{"d_model": 384, "activation": "swiglu", "qk_norm": false, "attn_scale": 0.125, "parallel_block": false, "init": "uniform", "beta2": 0.95, "warmup_steps": 200}
Each number is 128 + 32 x the weight over its row's rms, rounded and kept within 0 to 255. Layers, rows and columns count from 0. Numbers have three digits each. The size before them is the row's rms in percent of the matrix's.

# up: layer 6 MLP up, 2048x384, rms 0.0974, rows 1550-1580, columns 128-191
# down: layer 6 MLP down (transposed), 2048x384, rms 0.0929, rows 1550-1580, columns 128-191
# gate: layer 6 MLP gate, 2048x384, rms 0.0985, rows 1551-1581, columns 128-191
up1550 090:102136182175191128131177067109112087143126169125158123132134076127168115091101185148133157048137086139138122130178122179181109137126120109117186165166140150145178087119118157120140187088085123
down1550 093:197077150151191152144189128160115137148128115120079159126085132052124113105121107132102120122165129156155110161167175154146154081104161084080086145184092183066128183154110146185114088090155068
gate1551 100:168144116104150167156161151061175114162130131136138110154085151103063099114166125096158129071022081123167116140165120138124138132154132081147112135196129238111119110175081149105141160078116185
up1551 101:063184176099185161103107166153116104143109133162157107160040125157093175110099119167145147134128164113119094174098056174111193149151145134106116163184184153097118121188094192080142104088143167
down1551 101:086129105105155110088077111133094168170123082127088178087088128125068158135140171164160090082176120164152149106128101149133088180111145159144175132069120132085143090133129169112119163162144161
gate1552 088:116151148134139178119146142136142082112108113098077204107113165115114174161158189153167119116124118181015123136085075176128124152138093136122195153089153128145166147134168170127109132139108079
up1552 094:089103109108173147177154154135152075127172114104151147100132173141123124166143180098117167058084128165126149155126129153123138142117085111132166107097118129144063139157102117164133140151177124
down1552 097:079101192143107102133109130119111164146153101148136153110121104116114151137156147153143109145210142148162146121084174118169117185091161111109178120116058171142104113156135144115154081138235116
gate1553 104:174077102141111156108136133057082132127137175139058132123141185080170128162107108126149121102122101087068134149196143171162111110127181113136128104147120144136151168070182098120150059142163097
up1553 103:140192174121178170118170101143131133142130079132147116162168110146108169105174143236169146146107157113137146083127121132076094121098068126119148158105179150140156205150136114116090196153120108
down1553 104:067133150091129111069119106130133150104088115118091134167108177103140169094121137138108052165093096188172076098139079146115162131123115065134099125087176130254098189176141098141102126121095122
gate1554 090:125119165119196066129099118067122147148168123127145165155130169158138163081168138152157117119150116157108125139082131196159091161158133117153154099128156150153108116194062136113121141135124144
up1554 094:186127109107136096134102098152113132116144100094121106141153162159117119128201130123119198154115101089093127124140087165103135104136104130128112147116137167118126106148099152113156115130158148
down1554 098:154143087136166133117097123154120189136140201118092140189151142116102169165168134135100127208178099095092124094143153098151074089092087132132162135148105155095169107125130113103143090131111122
gate1555 095:127163142120101121157159132152119195115149124102085144123173087134143099098089176128128122103083124060092112123164116116104112136127117128163080120125144144112107180148125076177150102138164106
up1555 095:101125086157098089140063136132105086083184120128143113138137149121176173079113087128087141106103081142182112145147149161113158153099177121142229151160134180106106105112172196125137174164158168
down1555 097:127135110088091122117129066131116183151137122148082131116099151147128125164103143140139153125085175091133086163126133169085163139177157169136189124098124118163108154116115146093062171153118125
gate1556 100:100070195175127127136080097107139164152106061162091103128167167164117140125140092111085126146088069193098157087103094111038151161092115153165145120197119078087144100100176104171076128127159114
up1556 100:147110110162135104206105133128120143137188137121205149091161089165096117107172173102120171105094164164112092089116138187115101145123126061145084191136148184155105123123199100105097127152060130
down1556 099:164119177137112127185101113145124133138071104149149139152152119121123171095054139135171207195078099103141107133110139165142156131093122118101115159147160138099128154092112169114110118178148100
gate1557 089:138123099090132113212122151103113115120194122109085098152153131131129081137147089126211073096136134106111176106128130100120111123095140134094082106099110108112107151153137131142099158104147174
up1557 090:174111132145178122113127124169116145081101203080125153122163099126159114129055103127115141126153185142128141123127132087140108138097119068099112092094170151107130108104088120097103112112134156
down1557 094:102114141104154150139156143118115155101148090143124106086148125094099131175135157101124146127146114200140153181164089167109157209132125126136124143161122097145122150174144067118090094177131176
gate1558 090:146129160124107070127132087120133122106122119138167108144167164128115134120210134106119078111101114158134104119116120092156164129148144085122129115116125124124171158099136112171172206075163108
up1558 095:037105188155073088073137130142137138152121141143106099071140062166103132134048119137140131091114140108094099108083154128094102084174142151093114070119126100173097104151138064138168165192195146
down1558 094:157102105103145176176108117112095135138067102070115130142136093121161112133134117093109089062167140095110094082138164077127146150129119172177172151109145162168108172125139185140146152029130142
gate1559 094:139164115083167108151109168131156129099138099134095105106156122137136091150172126144146127187150118144181101133175135109144127187120112135117070186080139117167167114117200106186117090091113127
up1559 098:141145110149185150117157091121112146145146074124115092142193123111105148155147114135147175163124164129176158087055154154158053119092118173100185155122150143133181099175196101162140132117128115
down1559 097:167083069147136113180088093144058110133114117149115077114169083166101203135134167081081109117117128130177131156119136073166061148134157117123128162155170116063142105144137087126129127126129143
gate1560 095:094183179159171114121151114134090093119156148114115156089157156124105118094144091093137144109163161124081147091149130174166113162124082148098160054100154125087169147183112070128106150113144173
up1560 095:114177177174104118094189132169135138140185105157116154101166202139104111099184142055166127155108210122056129103187171162202097160134092136119112118139112128116170161129083103155150165132119155
down1560 103:063142107141095126065117088075137147105098146187149132127129085133133143098110173157081082137106137131110089102191167144123143186110120118108158158117114075176068158141107105154098148116151105
gate1561 098:158162133131150118177187138135078126116172142123117163127134071113069144136131134175045133131113115119147141156084168082035142160166133107164166138145168126082155101121141138155214172112115159
up1561 099:103170153144162192106122149187151138159140130136064109120133106156146104122137099151126126094130186128108141128177130152119203157125091135140125159095158136070110063122132150149147103161148107
down1561 098:155172179149094096183217118150168119179211108107101054185130073164186152123128163131139097127106097114112116106153120107186129156152173079086101122187144066100035123098115190131130115119097121
gate1562 101:136171132103144144112135118106124084047187175146119143138097129081157065102090127127174117147125091091207063094121100163093127108106128170135176128091160133084084113136170177083087132135095149
up1562 104:100144126166080163139177120126110157167133083193136068078144116161096149171152128078102140081138150113071188156155090126127144150135127085085110099127120160163135125093073076125156175133117090
down1562 099:152136136106109169091128151140095111152161195203117109091153177138070106139132105136135112104169117111071117084145173123149115115120157087179134173136115143116104126128130145116123148123170105
gate1563 097:120115126166162103098126155112100140189189129123192136100092157139080113124145188168067075108164147146116164133100146119111140099120170146099108066144123100148113092089124126126138057124179113
up1563 099:102130172091104101070120116154090147171101139128167060120126147099112129137137161173143148136121145084089156108121174125091150188119171180150079132152057141121169137135083080118167136154201116
down1563 098:139099098115130156170097195098136142131117100138087079154058101143135138151126126107142075123121150119139076090083179106127151179139114139099109080130122131131087163089165210113114072151181209
gate1564 094:181166071130144142140102109147112085244107081094123133108155180087091103134187109158052125154141110090130164147144137151125147153096103122124161123098117086134115175124168136144116134112109138
up1564 091:105121135133128157082085124044168171088164091133107103148138096153107110140226138106140132123106173142098187132136112120191068120115159122099118111153160183132122036118111095134093121129136109
down1564 097:129110120135147123139146175054148097139175140168150126081131150090168152058108143129149089143132185158132103107146148160162106135101131099148107101176161178121140042120141107089168141093105092
gate1565 106:131163139180126045112114168123114099131156121111108187030198084100128130172136154157092137104132131093108183154142141142138127152114087139086152179141160074147131145188172163110102152092072093
up1565 098:118147078136121146152178119127150118106143155141138084114059114140111139164140102080157135178123144089128035065143176193124156136146171100088126128135136164152125138096164055104164152152116092
down1565 100:154129088142175123120109093119151093130101136184115090163116100149155180171113124110114092186139148181091104126179105091112110149082080208078123144133141147129117148107115142131202135130137178
gate1566 098:093104138130170148083152094094126133122118143115122135125087066183143141105137145152144148107128082121109075132123108151073096138131130099071110130143159066165160140101164188151137077109047135
up1566 099:100111123117086057101094163094074109121160220117144120172180116092153098100110179110141142156155118108122132143113113100182133135158162114121144141136159111127132103156128173139130068095095112
down1566 098:151114098094096089096179122199111160122105105112131119080143145089118183091142114143094128070126136122057113158081121147098085132098123162157168168135103142093072124092130176152065156092139092
gate1567 094:172069095174174162123146105074113104122175149186178153172097089146076101117106144175140169109123105151112121127119108134159108153113145106086124168132062136114105108151195127174122174112175169
up1567 093:144067081141161117130123060081108146128069120163112137130089134074120142143113147154128099199129124154158132165135099148157203072118137080099129139138102118095100155087140055144124155156116106
down1567 093:075127123146142178121156077118155093026136134108090144115196107135090183159169100059109117123043045091153166102113127074187168093118207140150124056074116135154103184139107108100162141115131181
gate1568 100:089123123111105141149110106173114113113049122131122081114111108091144092079121165151107127068122084163139102136137118080120109048053115094112096120164178178118178109109161132153132107113138107
up1568 098:199131119145127109151204111058142153126211088092129126121152217149077144140087105102148148109095147113112164156142095124142178198177193123177122113072078052160096072160133111075127134122111112
down1568 101:124163092100152106130171084106159124165133156106121093141162096116110143132145112143140116156160136196174184088131141153130178094132215094109077074103137124085126134166109084132123154171145063
gate1569 092:105122092141093122187160072073102168129166108143123181139144193120124168137114154111090082196170113035122110134151130163101130114106088134127148154153149119123167114057133130126148119130151120
up1569 097:129131125152100076140130128122139161168139114057059160112109188174121091143086090135164085116097122094142118091176125155087143091160098180121149110154187116145186123190133108120144140154104037
down1569 093:112136126163091121148094132099128179093157163155090105136159180151084121055106116114099110136089137157117141084089087116175131149126102079134097116145030127097142113162115153111155091194121149
gate1570 089:197152140075149138112121111128137045073133114097167156128131161139159162178175111101085160153091112156143139128172151144116170101072086115097141147122139166085104147073150133117122167108147146
up1570 087:120129134163163147112160168118106194166126065142098083184173132133107141138147139141169097119156155114130110131168144163155182148165139117135118141133146083203137099140085153113160124132147113
down1570 098:131117102164091123142111102141200109141173150117134104127206110162158103083110143131116085119109154062076107188072112078105142126167120134147145124097120122135119104077129103099141130094139113
gate1571 106:143104124106159152139152123152113180077092181101107116134135136125151145135144105112112142107184083061127153113179131171123215125088096080145136097163125110121121093104091122098168153140115122
up1571 107:097150156119134090139148127131213095118129201174143100141135180123108157133121125103167151074099162132182155114112169084126087161112163124104084149050114072116105108087164121122175134150058136
down1571 104:172120117143152192112186163132162119061172139064065074152144142145077090164178151157140139089127116119121155092090189084142159157145089110100074164169050127160129122137112124109186170127109160
gate1572 094:157134105185159125191104161178183087109102103076073090114126137141123110144129177144113112136097189117101168159131166101138092134089097109046111176152150163123149173116131124112142171100134110
up1572 096:159110142141141156071171192160091140169144120156107129163091107125122124115130110089110145098130106134129085186200140120126123121191160149181103061140161162140135135130097187116090128152055117
down1572 097:116121083104125069185105178147067188146136113114176162117113123139181098064168030129165073124140130117156109115131104116162121061110137121122127128130191085172111122184149101125138083117156123
gate1573 105:161143170106126096093128189129104146129147142123151175147074086192153061132099073145143089096062178119140136101083124066136062164110142118117157137154118120109174123104087150102107062161090120
up1573 100:110090116102178169113153154118145071097155098115145102129167157081084109131140168139143139172177114183057153135122143160171127156123139085096094160120085171137101195191178068163122130161216117
down1573 100:125201120161129147184177114095098169151152101119126117105147208096146201099189143096145132089151109144101070154176144140194175102099126094125175096129185069203062157063181128147138107163143144
gate1574 098:193073120151134066148143140145137122132099119094146160145145211125169122172133124148137141112104144152100170118148111168128124136127119069088120167185103114112128137090093099085091128146131154
up1574 092:092223066148156177169103106103124145146138090197192151073083085135104132195174157102054081168149085081108117126130104108175095112164110215146123129104165110140145144142097178079142166052136142
down1574 098:120113162148122077112131124147157082163149057109112080159167098093120140190154131088084117082077091125101136133110134129118178108130120133135086126092136134148163098089143172147136172148113108
gate1575 091:138109196051091166122076127146157112129124058108191166113190125134122115117169081114135136096099167110193102216113167082130105107101068149096090151137180106146132103162114185097109129129108107
up1575 094:123141201056106072155122183112182131127148124107184147097096116172081101134132101102180097113109115085162126153140136135172114125136106139117046149164104108116100142151078172110138113099079096
down1575 095:100159130117095153033178100124157140112145110141135078120145155136092151111160127043154150132121139131104094144164094085036135176089125136146181142118122135146154065154107140116164160092148154
gate1576 099:127110078149143162142129084130101076121154140126148088166132152112170094145080158141153152086127127068113119164102103107104073138160115108132116145160140083097139138154091159111135173074084169
up1576 100:094070084104122146164080157102192172067156081082139134098112153144147066161161183135078126126114056141137137140116192110092143126170070127175103162084177112144149021104115155118142123210151108
down1576 099:185092129143168169152117099078195156136132149110193172151088110100081126096153171109161124119122171142112158079110069103095149107147094135134190102126160121102189155107169196170127160147109086
gate1577 092:093120084121114104062075212159121096168149148066150111124211126153124129094141090132130129120148095135085112111142152130099134113147155150110107177133113143121199125107105118158134156075157112
up1577 092:143159106132113122091097182164175095199129089105170138128197083183135062125137085100126175089116141133167154193142175089164063144142124123080151174104126103119122194111134089095092116134107115
down1577 096:132146119121150147150125195173146100069178091120141139146135128138139123078136137197105109144105135098116068143120079105176063105139100170146145107117142187102069098168144134073122126131208119
gate1578 101:089134173095110081084090076120113103079128103149099175103124159105170111163065087106169099095080125149118082168192138157148104152108145115095149141114132219141071134076121134125144068155130128
up1578 099:117166134126145087162080119159167119115070131108109074114157109169115123150130163143103060143115154120096082137034187147066115141124153154109130084129083106147128089091164119137136158085135137
down1578 099:106192166048128118126114144138096108144146121120065122093123129115117127137135111126054123070160202170125130111104138156105134134130104130064141156164142082164106134133146131135168169093064111
gate1579 096:090100178157134088155114108088077081095195221151145155118110183111087164141141162145032103163122139111062102189115132100123113133166126148088116159161122134101132088185146105125087101169150133
up1579 101:144119145192112044174135112115107146168152130114154160099119124110127103197179178108169091171077064110125135129103164141159122082075119135075120137109131130212156138173135072101115134171172079
down1579 099:101075132112119102075100100142115107126122123123099158140062129195177085105071118079142102123089137141119119070160115159152167126124130115143162129116155095151160147143168124125082144193169094
gate1580 102:128144124123144120116155144107121161121104131153181078142096081117050120127199150126176134118111095172127180152137154095134113136107088108124088098105147093129131113130123160105087114167109187
up1580 105:116102140064118132141153108148145147148132151125059153138130123121118164150054145101111116172172157137119066078141149196126138158127141155126150126093059121081114112067175089139146177173124084
down1580 101:170113125080107087107166145132108083142096173107107146087123145114143157130107135160151107175160123095153130089096115144133159118169150170182125132159153107141091193170062110143079207109092172
gate1581 105:057164183110107082133089125144118130152135103092151174116097086156178129123077157210189140145132177116090156095093167115124119138111187159085171095130089122070088094130142137111128136136152134